From a checkpoint of a small transformer trained on Wikipedia.
Size: 10 layers, width 192, 6 heads of 32, MLP 768 tanh GELU, vocabulary 5782, 5.56M parameters.
Training: a variant of Adam for these matrices, 5967 steps.
Each number is 128 + 24 x the weight over its row's rms, rounded and kept within 0 to 255. Layers, rows and columns count from 0. Numbers have three digits each. The size before them is the row's rms in percent of the matrix's.

# up: layer 2 MLP up, 768x192, rms 0.0444, rows 388-567, columns 128-159
# down: layer 2 MLP down (transposed), 768x192, rms 0.0223, rows 388-567, columns 128-159
up388 112:135149107151108146123148118128124146094108131137143128149095125107088175131106124169143124102139
down388 119:121127102105120133130141112103172148138109134091110084116123113091095137148155156137147165131144
up389 119:127151162129086132144131154148102109114101119112131131135107133107118156135138127152146101111157
down389 131:110170129132146121120183122131161138099070165100134127136148138127127095149117050122143149154107
up390 101:168140148119143126188137152136108112109126130114125115154135155136126139142134122130109115128116
down390 099:082129176121066170144109148145148161130145194098129127101138116119095093129133151125109121139141
up391 086:135127150093132136128159122112136123132147117182081148141110158109142111121156141112129139080159
down391 084:146110126130126133128141127116106110127125191108158145142137130115153140113098137143107113068095
up392 104:122120116161122123124104133153155122087151136165109117112122131068122147103143162169098097151144
down392 102:161140116110137139144135153148126094150108131129099110134175174077130145148131136143132105112119
up393 097:190168116144101102115147144103126090142125128093140139102110107151154133118119138109145144096111
down393 093:148120153135115117133131112121128142127134108124091203142154194147137157105114137134137128100095
up394 088:153151125114083095118175082164151134150143108110129114150126121096090131117067133113146113154154
down394 086:094138127148122139156125175148132125119178109093107123107149118128098071102146177126149117145160
up395 092:115138126117126104099112121130129132147171124165130168099142126082101140154152131147090138146133
down395 091:132156111104162154113144130148181104168134115089157128108159137168113127147141137100136149136120
up396 102:168138161119130122161113097130124138121128143124121134114139165135098115161156111129120091101113
down396 091:127085107121147115171169133161108090154104092158139154104083113073163110142162150114119142134119
up397 091:163151127168114086155116135144158098119131134135107151161125146145135120146146118144129073124092
down397 097:181097110096148140165174089088135100154110122142131116111155155110151124122125090097127153132114
up398 104:165162155182131100130099148140134148134108137144136117086139133119120147126101103142109112122134
down398 101:160118147096159156114166120156124127143087114105111124112160104115114131138111185158150124102105
up399 110:119147140194150113173143100114151123140137139125124149142092133163134152121111097127090135152178
down399 105:140154119142176167120125148156144142133117072132138158138165110123136118159123151119124113142120
up400 092:119119168129133120141134126088125113171146063116158118109162116153135098138122176119096128138107
down400 098:074155122155115138124120118153117185111149153119096090111104142108175094147110137094114095127141
up401 108:124146141168132124155156162114162161100140131152111146116125104103159149158101120140163110095130
down401 114:094083112091152164103113157170151148142150158136151078138155137136107122158102152102110144103138
up402 096:158122155159123115136101154085136093135119145119161156112102136139124121105144076139108116123162
down402 095:099134112120121141097123088094141109091129121159105145116127143103170136113109191125132123142156
up403 098:121199077129109103154133140152150139139124158126116087129129133161080131120096074177157108115078
down403 100:097140160124149101105136140113139078134140104100139125107138112124109167116101130100121129146133
up404 105:127098146207113079120127128160114130142156168104124139117108121094116126102128134089090077118114
down404 106:146155102122113139124146128106090140143145112126146159085142119134122120126139126117124116092079
up405 102:133118098087115104126147145144156085124093102112113128145118105113126139133127118175105127098121
down405 106:172098128175128107084136108142098139172157150168126127131131139127127101083138125111113114144117
up406 092:155139110122150134173088135153139102118105129140136135143146118113130108176104105124140129108117
down406 088:130143088112182114083117122126147091157150158110162108128122184177137096143138134133141157125150
up407 114:132142086140096075121137132092106158089100180170134087118119139120107125176099111129102168106124
down407 117:144106136136131122153158155125144094106128086133117138142079096139138126129140125159115096094111
up408 104:113139133176097127125144108139106133089137142136136140127152129191132169159111139115109097129112
down408 097:130077119101137113098161113126144154116116110111163135100121121123128156140093100103115153135098
up409 107:153158145130117132158138149133141080105097117157114117094149131111113139128082119158123164138139
down409 111:100133140156131122155111112140160125115128121165083105130098136102052143134102144131096158125135
up410 103:143158146147115141146108113121132078068118129133123128140128115141148115105157181148114169123123
down410 105:103107098089129098132149190112153150131125137141119126109138147152110170108080134155109123129108
up411 100:096169145165105109087106205127102104112100105133107099130120140147151161111071141094159112158101
down411 090:149129097151158147128154117119139146135114131128137110111137124100165115149131121153118120124139
up412 095:142120108141137151113134122114140114152072116130157135133124114141155158111132118110123112137134
down412 086:159130132132087140099111126147171122151117125103154146152136122133105048103138133182148143139114
up413 112:123119108107104114150126138132106167126137151129100125095096145109159158126102137091111115164143
down413 122:129116155137127111073116165128100175112134151097122168149096180125142125127108093105091103139110
up414 112:178132132139128112143113156127149136099102133140142135108111146097138140111136104132106122142136
down414 132:107136132156093094118087176149153162115118123139110145151155152133139125135108105108106135110136
up415 108:143100136110091149095120108148157112088139127145163133116111110114161179114137144116100151119149
down415 115:079164149137130118144129113129165135139083145101128124097133140107145121078142111094112164142125
up416 106:155135093118133097113137117090144138140143104158126143141140132172133157147110111127135143100151
down416 101:152121141121129140169137087148143128109146118122106177145118088137098113121130124133155132106166
up417 102:092154119112111123164138160134145117152152097179119117096124113135123143136113150134124156096180
down417 091:122185108153104137083122103149120101104194140135123092145137107152116101127132128152102086142171
up418 104:178134166138098121101122086086136105104115132131127109121120125125128181162156160137113129123138
down418 105:114156126088113102113129106131087099126135131122163182098122113093111127137128167139179142110125
up419 105:181127118162098168119161127129164108112114129146130146131165144120104128131139104112092120126105
down419 106:141124131098102142103111140126126166096105112174158139133121137098125132135162157099148158123123
up420 101:147147141111135145152156131108148130071137119179101086103134131120136124120064087119126155123152
down420 099:095100104097150147086135138162124134063121139112127160101125141124105135127161146145090107119131
up421 104:123151148174119082118143159119140146101139151102155121131140134103152118133116109189118119148135
down421 113:187111107148119093128131152125141140137165111099108081110144124161129131138153147152167081105111
up422 110:134126131112105072114165111126086118145095087147110130134144100160108127117120093086110168125176
down422 118:127117150108132104175089099120137154104117150127154133147119142124122143102118093166155145110107
up423 091:137102121093138134125085086096151121104107115122125158142125068137136109177092153167104109100154
down423 089:102122126127123082156131139155133136106124131118124115109137153130117135146158120169160085174075
up424 105:130151102142146126142180121131134081089116112149126114114130105123094144133097149127130118157122
down424 110:102124109080148151093116117135125112136129182130131170148094107130146154101119155123145154165137
up425 094:164087097097105123168159111085143133142105136107127147105141166111119175146133144091143103139139
down425 095:094138139077133151099070151143119136132121096139140079140111114101146109143124174104157121157150
up426 103:115113137150127129158103132067110132119122133092106146138137103173166140148089121118128119122160
down426 107:089100107107124149149078156126147144123131162111127151117145099170134115100135088158120136167132
up427 100:138153118172102145141092105140138132113097101136175163136092115099149162136137120129073090147154
down427 096:113105109087099118086108108080124147163134144107121116150117170125129107101119154158130119124103
up428 109:113088146090130109137155133155090114135112156155110131163092146130139141138128109150144172097157
down428 107:141163156100144111124163114143115108154130146090117105143094147133163141102117062128143156135130
up429 111:129130127152152097096162159150149136109119125145173142151151106111098142114142139150130119163159
down429 120:130139072093165152123146129126073152133104127152172120115161128145130111127091153122146136140132
up430 103:132081162168106116116152106136078141094118143174142125112107119085142141120121078141074113100113
down430 107:102118133156122082125108141118116108106144168128131116154081134161150142121138166150122138132104
up431 106:131125124137117111149121124109152156068149127164109129172110121149088118172152133116082122133117
down431 103:131116139158176054145121118100119090145128114121113102107160155157172124096143107143134128148128
up432 106:117092121149089147119154117097136130104156160141142088127159116114163143175107149111120132145139
down432 106:127146163087118154143116164117153089140190089131099117097112141117155132140159139117157111143113
up433 111:124162110118099155165134119124153108107100076146115130092157122115136141150105110127138081126085
down433 116:144112079102090116075135149123113137127138114117146124135122123156125133067085160152097127092119
up434 105:106127093146143124171144156153133159125117099141141122128168116121115141118075176128137134102155
down434 110:155124116142092141137131114143110090117163113116124120127140092137134111104115152114120090120188
up435 102:127116178150081097105142113141101095118120136123165136125139102110134111148123084116124093095126
down435 108:137140119119170133126116127135130139159124140136169121164103128100150125091138159099148215144169
up436 094:101112126164134093165175154099132147106097125139111175140162172135145113182107093131157117139103
down436 098:143124132123166143117110109157113132156135111115135116093189112099122079113133137152154152136127
up437 099:135112110164112135187123090156167087093127156132157126119159177157091158150139093156142106126087
down437 093:126135101120111126108121123157117139168137131103091120129116118109116147155111129116117119130104
up438 090:099105111152122128145158134103103131100172102149115115136184151136095098109136114146125128095104
down438 086:103096124125132182116144126163120120110098137120131104106109149169132096185133119145096097140109
up439 088:134119159106101117118104099125123143135180156159138131139128123125159111142105097141144147100133
down439 091:116133165126110179148087105158144110140134162129107159120108117106095138124147143145138104100118
up440 098:103107146125141061149167133102131118092112085095096098138148184098139132181148085131112100128136
down440 103:178120142141116142123131196160107163170119132121121154131101108142118086090158150153109156116153
up441 104:108118085134093119122136115136115145111115125147158100141103124162133106113091105124140136135163
down441 093:137157132115113141145159103126116113093121126140095125134117078146149144138071114064136120106141
up442 096:139156121166134120159139164112179149109097153156117160081114087118138163156122079107103097143174
down442 104:183172141140149149108111142127144094092103096131093133152128163121161135122175172154141133116115
up443 095:107151114114114098125119120139131144129092092172100120110088131110117129148130072139103147139141
down443 100:162146087141144174124181130154096096175140152123163113086150076101083114115172150122116130115137
up444 113:139164126177137119135129141119172106117109106142136111156146174164140129138155114186102150139118
down444 133:141151128151126101097100124166114162123138178131146177128118120114153108132123134116138168132143
up445 090:119129118098147136186142131134097121107112101136146176063098160099142140128128123145113158104109
down445 089:106129144126156125112144110153114110141171158139145110109154143122118160098098084135136110166099
up446 099:117153151117104138154140130110126091139106107093150156157132143110104168157121159125096172146110
down446 103:127139118120112162161139117133117140116102130088163093137155135142079070140109079113147147146113
up447 107:142172115150105138148126138167124149093082114139131145113132121130110127122089123109120097160072
down447 119:105119151125112091158119098170126159105123159154107156123113087126115114146119105153128144142110
up448 093:139118148139153153122166129138135109135169109106127115127100133146115149158093140135112133100126
down448 085:138144108156129134147113110115150107138140088127178161109166103088171107136161131103114105118126
up449 104:133104168119100120186118145137140140124097122138148121132160150148129151151123151104151082098107
down449 110:112114131163154109145105170111111166112130145140144128142133159141094143143149152121138146140086
up450 103:120177113145103112154140155124133078120115108152129106116170096155130135117151075119135136134145
down450 104:144112136142131110129119151108110152139128150090140158154131157095147170123109142138110166150145
up451 088:154105156166156115133179130152134137135095161170126108118146136108151119173069112096119152098092
down451 092:125119092090171148125109104121142118155120150072142125103126141138098117088182132141116136132112
up452 095:088164125110115136132102140127161118127129075089096132085155118102123122160137145166158141107089
down452 086:136168107085144149112123111118113117142140119094144110159126113155129103140122147113170151131117
up453 091:164119162156142132132089159115147112138096175121157155115121137125100131123127109113149119107133
down453 088:115151135088121113137139112107119133148143121116134119134120134083155141133121136152107098117132
up454 100:116152147107095114144114159080158121123115140108147126135135112139113125171114102097143133099138
down454 100:137137130113134119081168116120106135091125161115139078073189113103130100121109106189130132124134
up455 100:108125101116115107155150161099116145141139095153157115111126118158143133112151161125082145123170
down455 106:125136121127109148164114100131148149126166161127126152133134130124095070167167118106144098088156
up456 092:103141128106141098153134140123178120092167098136186114162098105135115160142151117098115154102118
down456 084:170113169139127112078154152120108129141143141109107128099116063178127139126137108131142131158128
up457 102:111094140157138102120155134128149138160130125159129146124156151114114160119114160102137139101126
down457 094:141110108089133126149112106149135133164114170112115048119120105127131068118153138133068160103156
up458 110:119155091172137114126126118085136102085132095155125111144123131153122126122126149097091123118169
down458 104:113123100133101142080109143113154096153132125122155114084080149131152102119136091134113110121149
up459 099:121103126124150095144179110141105122120137106136079100145145132128146099124109079114106091135104
down459 102:084164126138170171126110132167123137132154140110106117113140152092094108118147148148164121155146
up460 114:112148155153075113157134090122120103121167096117115131090090095095159166125137136096123090069147
down460 123:124118131133112126104100100164139126118150111112090156148156115109148120096115093078164130098125
up461 101:148109129145099136141126123072137123132126107151118112139092131139107140125147143164116122141141
down461 106:142140105099116185152125142142146087146110123108108137138111145110099155126115128107100137138118
up462 103:168121161181111163150129123125153143123111132138153112126139130100148138158110134132094141125126
down462 099:096129117125164135114139141135164128134087122154148150104112114168105149142112128147155117124182
up463 096:128123160119134143144130114095129141116099145147090121144136120157115145123105136147118124116104
down463 096:090162091126094150106108112158157163114151172100137160090097125153150129139180159158140109159139
up464 110:166140123111116074121134140113102133100116115097123134125142150189110112124160116117096134114118
down464 118:069118120114143084121162144136113117121138146153164137098118167150107131141123144174161129119115
up465 087:106090134155081105105108140098132112112141118129119086100097135122142134105135146157173101122156
down465 091:135123133109129068161107135095117113153139151114124166134131143121114090115113106124090163159099
up466 106:105156145138102093157171113139090094102126083125123123108115155141087099164135107132165092113134
down466 103:113117130114108160130121138111118178122136187195128137128120136122115130121142111164110141137108
up467 098:156138173158111084114140106147105147106123181143158129149107108106139174155155085162141071147098
down467 095:106117130137124118087111118107109121127135140088141126130143148121142131142099136138136114161115
up468 088:168103111135142135170095136088108138107142127131113109167145126152110129131157062092095112154124
down468 100:100161176093153173090159125168161135130077135134150098142099153090137127179142149134156132121142
up469 112:148127093106105118192125126127131122090148125145093083135116112112145122141153157139119146103119
down469 106:154117157108125163207122116123117139158135119093140099121134090142118148117137102135161137104112
up470 105:170114097083133133176129149127155136135104089128162135149126148083104134163132151078095139117144
down470 109:134133117101132145140122151151110112109150149112144093150121127131130103129165144145144122120131
up471 103:167135150148115109168170117092157125113125121139125095106127106161132141164085063127117078155114
down471 114:143129151102155159074178111163162088144065092139130114104111109132149071114145171148136191162142
up472 092:117171124148119107142153156114105149085147112164156124113136117146130109155132151159105148129119
down472 086:133108132127128200141109124143130134163181112097070126107160116131098137125151135140110112135119
up473 079:144097108099148137158082101133160120142100144113147144145098159067148107106119134120145135132158
down473 079:155118112179122136127132117150083101150167137136120134129167167149108122122163115121104121084070
up474 079:092096159074126107104168113112108099152138098101136127126152089120143141149107162130116169117129
down474 082:141153085180100132115122137141121149125168141141175134149104106186114104164147071182167113157085
up475 104:152130101161111116153129150104119085117135157096116105130154107143119131130128103119100079123159
down475 101:144127109109166127155177128122133122161115137135113152136128160152164089143106087126152114165149
up476 097:110120111164145099144128142162116139101103107155092158152113074110150183160114157093125124099141
down476 101:140130151149123155169139112134106137099088178122153096158148107113142097141126118152129129078132
up477 086:131084105129077160144139084121146123127180134114153105159127159119156090111151107102099102127134
down477 094:134132100139138137125139115160132157147129154158125119177139181148148090119099141116151116080130
up478 106:163108121174129078118099129135134113136150115122154147118144132145146113113134118104098104118142
down478 108:092141168044139102122123128092125172108104128117163144144112141091166123139160175086107111142105
up479 093:118101091097090128108136116106164102143118070134135093140142096122153119111140141125133148085140
down479 083:116157132101140125110097113166156113152105077096125140116126149115123144114109171175144135147165
up480 099:114093077108128128145171116145107080140124101137136157164098120109128104118116121154092152129128
down480 099:153143148144135107137110114145123151133095092095166173112124102108108157127132129141158164132101
up481 090:148151120139131129152153126101149115128128111104133119127158113079103128118106129138150091127117
down481 089:116108142163129125100112130168104123122138132108127097127109097119092116131138065139117132118161
up482 091:143131146117074119114165101131128116154122130109130089091155162149129112108143134095098129134144
down482 098:132091117103129164150095141177107129120102101163132134165103137118122173153090094131103148124154
up483 111:153103116140113126118086141119161138101103122108123118170123146108112182162157122080109153105159
down483 121:145115103117081119173103126136152076126128157085146167187162083100145121107122191128130130134162
up484 108:123150100100100144127169147102119108127093090180136123116140123118120136161124092119085146139164
down484 122:122085103090148172135140138164147131114063130157185156123139159094104108138158149133138163121132
up485 089:108164110121101168182101141102115107099115126109140148106125160142134110134140142137095135152174
down485 085:117158154117119113133150128122101121156150100103125161116162118101114121149151093121116165108128
up486 097:134138149113156138119176103079130143135105135127148160119120142080150147138112153115101139125108
down486 085:110121108033121107114120132108122141139111137152112087101080142158154136120156135119162110096134
up487 105:125120116126107137112150136150154147086154122152094136100096149130100140093138156128134107102119
down487 109:152150148146113134164131136111130148140109167082089091101131132143101173109105096145098111126072
up488 102:134141122119094125117115094107154129104137121125154101155165131130123162159102119115139144108097
down488 095:161119113113136125150155154121147147133084090125122142133095133144137116108131144115107124143119
up489 104:138124113154112091100129127118122139099106174085151143127156128147146142181090154114143113105113
down489 094:120126107146114165127107135100129112087132163113172097084148106111141129136152129158070115133140
up490 101:131146137134140129111123107114072149093115117165142145116145160145130131123076099152122116120161
down490 100:119174119154107126152121118107135138109143126114108127130153156133119130122112069164101142159141
up491 101:175118159165131101129170148163169108104115138119142161094157165111138111181126115089127125099132
down491 097:122130157137163158094129110160118125153149097088121092120147109147135131147152160127143118125135
up492 089:130140118102102148168120136174105114103091159154159149182149125129077110123138154108112151109112
down492 082:123092137174123179157140125146160097133107126113114129148095121165131105132144123150139122132127
up493 100:114175151101120094127124122149111127124115140123151123126134120139145160171106121136124142146131
down493 098:150144119149137118136122153112144114131093138103107157108182140135149103149113155133083127140140
up494 108:117105150156128135110146152123160143143152124124175113078124136107147175129066085113115084134120
down494 114:115102123157146077131139102148144165114147122155136136119110123088188132104108139118156125124172
up495 091:116117154136117135133162135175090087152122130116088108148153172151140093125094157172116127147128
down495 095:113162131071118140173103140109127149142166155150158135100129109149091126096141125107086143138160
up496 087:117113160107131104122137139115139136145134148128149141102147187115113100152125112128101092087110
down496 081:177090092120136104140086180118099110130149130080147157092102113144164149092156157109127141150125
up497 098:132120163102103080131126109138104100095139152164121115155147143125105123120085097091115113137120
down497 098:115118114090157132166138105121163102099089133136119143121125128083141133169141117115171118114132
up498 113:147170109165131096141144142114165074134139105146126144095178115154120155109150112092150095152117
down498 114:183105139122156096093106137113139146145164147137127121119104107137112114126167118090166169152177
up499 101:129113164173148109136126102132167115094134122162135138136136116132104131137135087099119093121111
down499 112:112129144108160128114113123142105109115121160112126157114126078094146136129114109140131113187181
up500 089:114143162113143110122121104106130168163140106163140124119109150160155121127112095113151106079138
down500 090:127125123149144156170062124129148162109132151120123148134144109140134127113130110144122132103121
up501 108:119128102166115142139122093144144071087141156121121143139152124159095168137122124124111127117087
down501 110:137116091135123107149094137125139121166156148117123098125143173116165135122169136150111116131115
up502 101:096159164147104114103148093161128141144081101109136125159119150092123109164131079121154125116140
down502 094:125113101148107167106090124130131111113123149167101113144088106133107170167154121110110124079120
up503 088:170129141150137151123150118160094103119114126163114154107130149128082153111145134142108154120138
down503 086:090136151146149112102152121169164125113161140150145129149135129146180152172124092135110133148106
up504 089:137119170104140110153142143135119134105149129106120082161163160115153123129134115141154149133162
down504 088:117150141137136115156150130103139109133133160121077141155123106097133099110146144144121096161091
up505 106:135118159161142111130163114115116138153130070113093143098187133169165110133122077125133115121114
down505 117:125125128111141165117127106079103128165110103138119105090159091127126146094113146141161104132108
up506 104:102168115121139124099135154154146131136176119154144107114131131131110169185132146114118150131116
down506 097:135147068143141137155181108154084058122165059135135143064105166118143141163175133153149095141133
up507 104:130116141143111091142122162131117093126128093113116141110126162144097149163115130114130098102152
down507 104:127139127116089153149127110123077112077146147134123074142107147162153091159150087082060125150150
up508 108:165156118137093141114106125111147083115126130129109136099132122137105103152112116158092114121111
down508 096:105131099121165135099111078149135120087125173141164135141119173128158136161138117083109153105142
up509 098:120129156147147103117133116139135140123154184163151051142095169110106123112141080157128166124116
down509 099:150141138124146143131104156132140145199147121146111140155137116179124082130154139164191131081141
up510 107:146126113195117071150119155092128131132110112107108113119130140089101137142150155140137154134144
down510 120:140096093103098128134169143125107113168125092129128116125128127085107126136124161120132112118114
up511 092:135155121149108138111135137135126147133155138147135160125110121123157120139105158092114108096158
down511 088:066115132138153135129109174145105090144156127116123136091142114116123145106184161094154097103098
up512 112:114132140105090095116158100167101142092080125163123111118100113139159127160101096118092154098161
down512 124:099148113038153150140118119119116130133128115150113114154107139105140139134146142113151147134170
up513 095:097113125166140107177124130120161100118112127150118109077140110115156159145124137115134083132152
down513 082:149122136158149105092126106097115114146134139093121120144119146097161107135129105149127129132163
up514 100:137142130132088107157175071097112118106095117136109143091160123103118145127137084110145088115099
down514 098:130109130104189147161117160124113127152156126121154125168121109141152117134173166168125124106137
up515 095:124124084148110118144095106151101129145110078100127154136144141113144127104083100163090084117117
down515 098:102113124143124113144119132124159119139132127165117121150145116121058080131145098108139179199098
up516 104:131149092096117109130102114103169068115109110113120167137126168184096134151087069131153104155117
down516 120:109121117129150154138128104118120160157106155100143085113185116132120108143077123112097143129125
up517 105:129168140186135119158126139135138135066104155096125123152162118114088095185121095116098119165102
down517 100:133121132162151133130134129107114128116105146155144124096124137156138148131148082114160112129132
up518 111:103144140151102109088116118131110122120087105121123114123106163139147142111097124128121127113167
down518 128:127112145097108079130151143160121126097125112137093154160091128080153143110133139121130150135196
up519 105:144109103145106129170144109125115110093104125136130124141097141119140099148130117111155138109125
down519 106:124141156127137085123117109125125083149120115139101139122144141115122122092127132192125114134099
up520 094:140143137137158157092152125147140107150131113174118114092174114097124129123118157111148140115131
down520 089:115171145111168155111176145113174111145136109134124168117137117126109165083108154126151137153131
up521 090:151151113105120147126102156100133105106090176104120112141124141165131104126106103136152140150128
down521 076:130120124132100135150120145135074151102163103119148173116091140141144113139130097120110133134137
up522 090:127106085159098107096111136133121139144104156106114129163156102117104125129150168156079103128118
down522 090:128136128144149131136108140114136106113158122141154130094115171161098077100097108157154114128099
up523 100:099155144107122099157153094084118133137141126138146108094158143128145148118084083153124073118100
down523 108:124187083119113081147159150160109115143127127111120152134128119131169112123121110106124135131114
up524 112:097112110115139129153159106137159117109088133132115115142123123127162172143114092134109137123135
down524 118:159131131113133124134157099094143102109111127177120163143122090105136112091142122151133141113162
up525 084:116114078117111112157123118133155093148092092113116153146133131108142126108119114090079144119149
down525 075:137155116132125111154094113167108122108171119142150098111147131147131153153116066135167134087131
up526 102:092176104155127123124158124118129130126138154169115131129130136150105132156109095147123168148121
down526 105:103143113118151091139116152090147116105157145083171096135131157128145164168143149098115120143127
up527 093:110114084112131089119148164091128112134125154137091120127136094126138145109136116147122151157149
down527 090:110102143123150123133149116165120100134165153128124140131086139119125122113138112111156139129096
up528 092:121158096169120105167122126108163117089111106096112158116120157152141098126154128097081089098122
down528 100:098151088141146135094108109162106139156085153150147113096123140109161093142113170114135150132125
up529 100:128163169122129102108120102166077110133091126154102107105135093109162109171108108136121100129114
down529 092:122149120148112169096133155103124110151149118159104143110163143133111126133068132108121114130114
up530 113:187141097122132075160140126103144111136129126159097097101153151134075105127085113149129110096104
down530 113:162127115126099097171134081147123137126105172115157124160125119112102117161095140109121147144144
up531 102:114113140112124076155159154148078087114086116186109141131113170118098128117125128120081135107125
down531 107:125163090143085111153101089135188107114123135107103148087113140127130106145128151138099101115157
up532 101:104130110180154144141153117132162152100104136108142124105190129113157126082093139154096092140138
down532 106:136135136114129079124107065125167147143149099165114112116117134115126120113114116159117126142129
up533 117:139138124147146064132110127157126118116074149118162099153151157158150135173094122166121120137104
down533 138:117109129096122143143131164161110162128125179142110124169105114096146156110134107116130180131106
up534 098:144172135173116148185148142167110130086091129130095156171117112139089121166113137129163155149136
down534 099:128095098154118124099148132110119110143149150137170099118151086127098148103132128148123163152138
up535 114:166119116144130117163105146128109120124097150149143118127174134140109125142120142134108134124148
down535 131:156134135105101103137120120128111146167135168128159079115139087110135135149109140137154094137126
up536 101:137135074151142133146132147129134121127171149164138138110145144172109124133115098148147121095142
down536 089:158108125150124120051137103160113131170095097102146114139143134138138153117134162121070111111130
up537 101:123132141110159088165139139129124113051146161141100141149123143140110148152110170138119103121127
down537 102:110141120130091149138093101109160162155179126125090117109129121161111113117145107100163146142156
up538 102:123080118167100137153153137127139141133152098123124139108178152098134116127129134117141091138130
down538 096:077125127152096113112157157143120175102133170111126161111122112153125161104163168135104138132178
up539 102:131090094104097131146128147099137101127125121135146138091118134091137179154124169171146166124153
down539 093:127134123125145141128136152114137143116159132109147093110143165132091138145153079109135144108091
up540 112:117143122137108121129151088135141094113135149171163113069124098118160123152100096116125120093154
down540 132:133127157182086134105067111145115140103136121113101138119118123116111140155079121098150111152125
up541 105:129127125115134137122158124166149123151114113125092114096129158117160167144093174147124110106132
down541 107:154092156112131113148139139127108144089143100126129121135130112161122116109147092133173134101067
up542 109:169155152124092134113152152114112116174139118186091140107129158118102115146156119141095145101157
down542 110:126140126162111097126103133086123168098132144129124105126121139090149120126117114124121174137140
up543 104:149142129164109122126126080080130128135148161092108129097147098140152123133126126107083158096162
down543 080:135167125179118123184132111122149143112158132146101115078093099115150164146118144081088105089163
up544 108:178122144123124120127123110126122129147107074198133121108128094098132125130135158119120150105127
down544 125:078092102131091083150123115114100170115143185091140084165137153165139136140142113122149131149103
up545 089:130152131132137115142137128130113123097151088119141130087092101130112158136152161159128126130126
down545 087:101124150140087087134130119098145121176163164147138161126161124122140166113111148086136107095117
up546 097:127150147129079091150111089146099116108113086108100122112122111106097135119154123165104126119127
down546 095:164158110056116132115113173074149146127108134104108158140124110135130101111163148132129083134106
up547 110:157112098166106153169120147129106114105105151105115156133157107102107107116150123140140125144152
down547 123:174124167128089144112145132167132132128130162139136090135128139095095085134157123125121109140113
up548 096:160147149130146119168123104156099103121163079176130124150106117170099131160129127120078085135108
down548 085:095133120142108136147114173076109116150102166146101151136119098144140099116131120148131150110138
up549 100:091123109115098129142151102120093094110140116101111163146087149172147091135139078143154146123152
down549 094:145105172148106124121120089153126135108120097105119131158091092075105111127182130146100125105124
up550 106:086182147141139103166143112147123082096151121146096131136113113133158111123105146108098163122151
down550 102:167140074131109135108145112122116122097154126118127145091152152138133150101115092130168129093140
up551 099:133128135121134135170108119148115080098110122156151110161147086136102140173136119141138153121128
down551 097:166125156139149101121083083144132090102113124117135155114120100109137157163172146111110168157193
up552 104:106158108191119098140106141174155146098153132113124087123147115123164165200126132134160145113113
down552 109:155136118125145078103153130142105113146136093131137156116127146120111093138128135149150137130140
up553 108:154145144132123100130131102101107133103086081121125128142127150124106154157129174110120150142133
down553 102:145125127106122109092163103127110103119131097128126147135137142099105111079079135144127126140124
up554 090:164163119136133092113138097115165128096120116141125095143128113110139139164104100145132124146107
down554 081:128149071080112149141128132145089112112126125110122145165182128188126124099165145144160107145179
up555 088:096140106133133130121117094114123117094129091143139120093107155143104085150115173179155113090104
down555 083:131109112145142139126113135104130110175109145102103124098147119161129138060142147145094146129116
up556 103:136162111112095094148150091108127085138158149103119124159141120165158129136121087113115117121161
down556 106:132090140140101116126122130146113118108112117130140088146118162171114106123161099137136115122109
up557 091:175130098147151104155172070090158149095132136141143105112133168167149133155150158099142119097156
down557 083:123100108110110132140166163151126132150164147124128119121137126098077143140144126131154163166109
up558 095:155128117121167127165140129119105092107117092172100109160138152133155137181130092125126115095096
down558 097:097140164147149131123141128121140097111139099096135105139119112116122133074132091168151140134104
up559 092:154106088107145143124118131119164105163143115116107149145105140143119117129112095156113109121132
down559 082:122107148138119130156107104156133120124137156148104167106147123152124173143151159129123136155134
up560 099:171161124134123110134140152177118139119128116113156095083142149105142141080131184163143111148117
down560 107:127116165129118125176144144072108144141131156105116162131101100111114122145123135096163154106126
up561 097:116174167130124138146156134105125111113127141095131118125110149115108188108125066170138107113100
down561 108:150106163130118145116148102109122127143166125109083121114157138143110123103133104135130153150147
up562 107:086136153149123111121151144105106083120164121148100121133104102132143147101119140179090098110108
down562 116:137122118100126124165078145142135124094154131136135155093111134109182130123108117125146120166153
up563 096:162138105119131131186122083115117105108123129164107146123128107141107141131094151116147133139112
down563 101:154121089104112089126077155127140130094137110128136119106112144144095130108118154131128138111125
up564 103:150140111124132103140155086107133084137128101124124099138151115137163174109110111166163130113154
down564 097:147143127105172129124088080096107101129084099121154138147124136150129140122118149137166121108137
up565 096:137134093162119082144132162096134097147092097102143155131144151119096164111135152134110120137115
down565 090:102154140133115138108076130148163162126159171131154142150143114113118151139086105125097169146156
up566 103:120150096182147135155162134174120112141110091138122112100162119169137165104096147137123136117106
down566 084:126140093140098133119153121162131114121158143052137143146164152091142102113163134120067172147161
up567 095:117108155118107124147143101137101104138132168163092113134090159170117159163098162137130130096109
down567 086:129097138156172141127108178143138111173113139087112156128134165133140150112160124144097126090077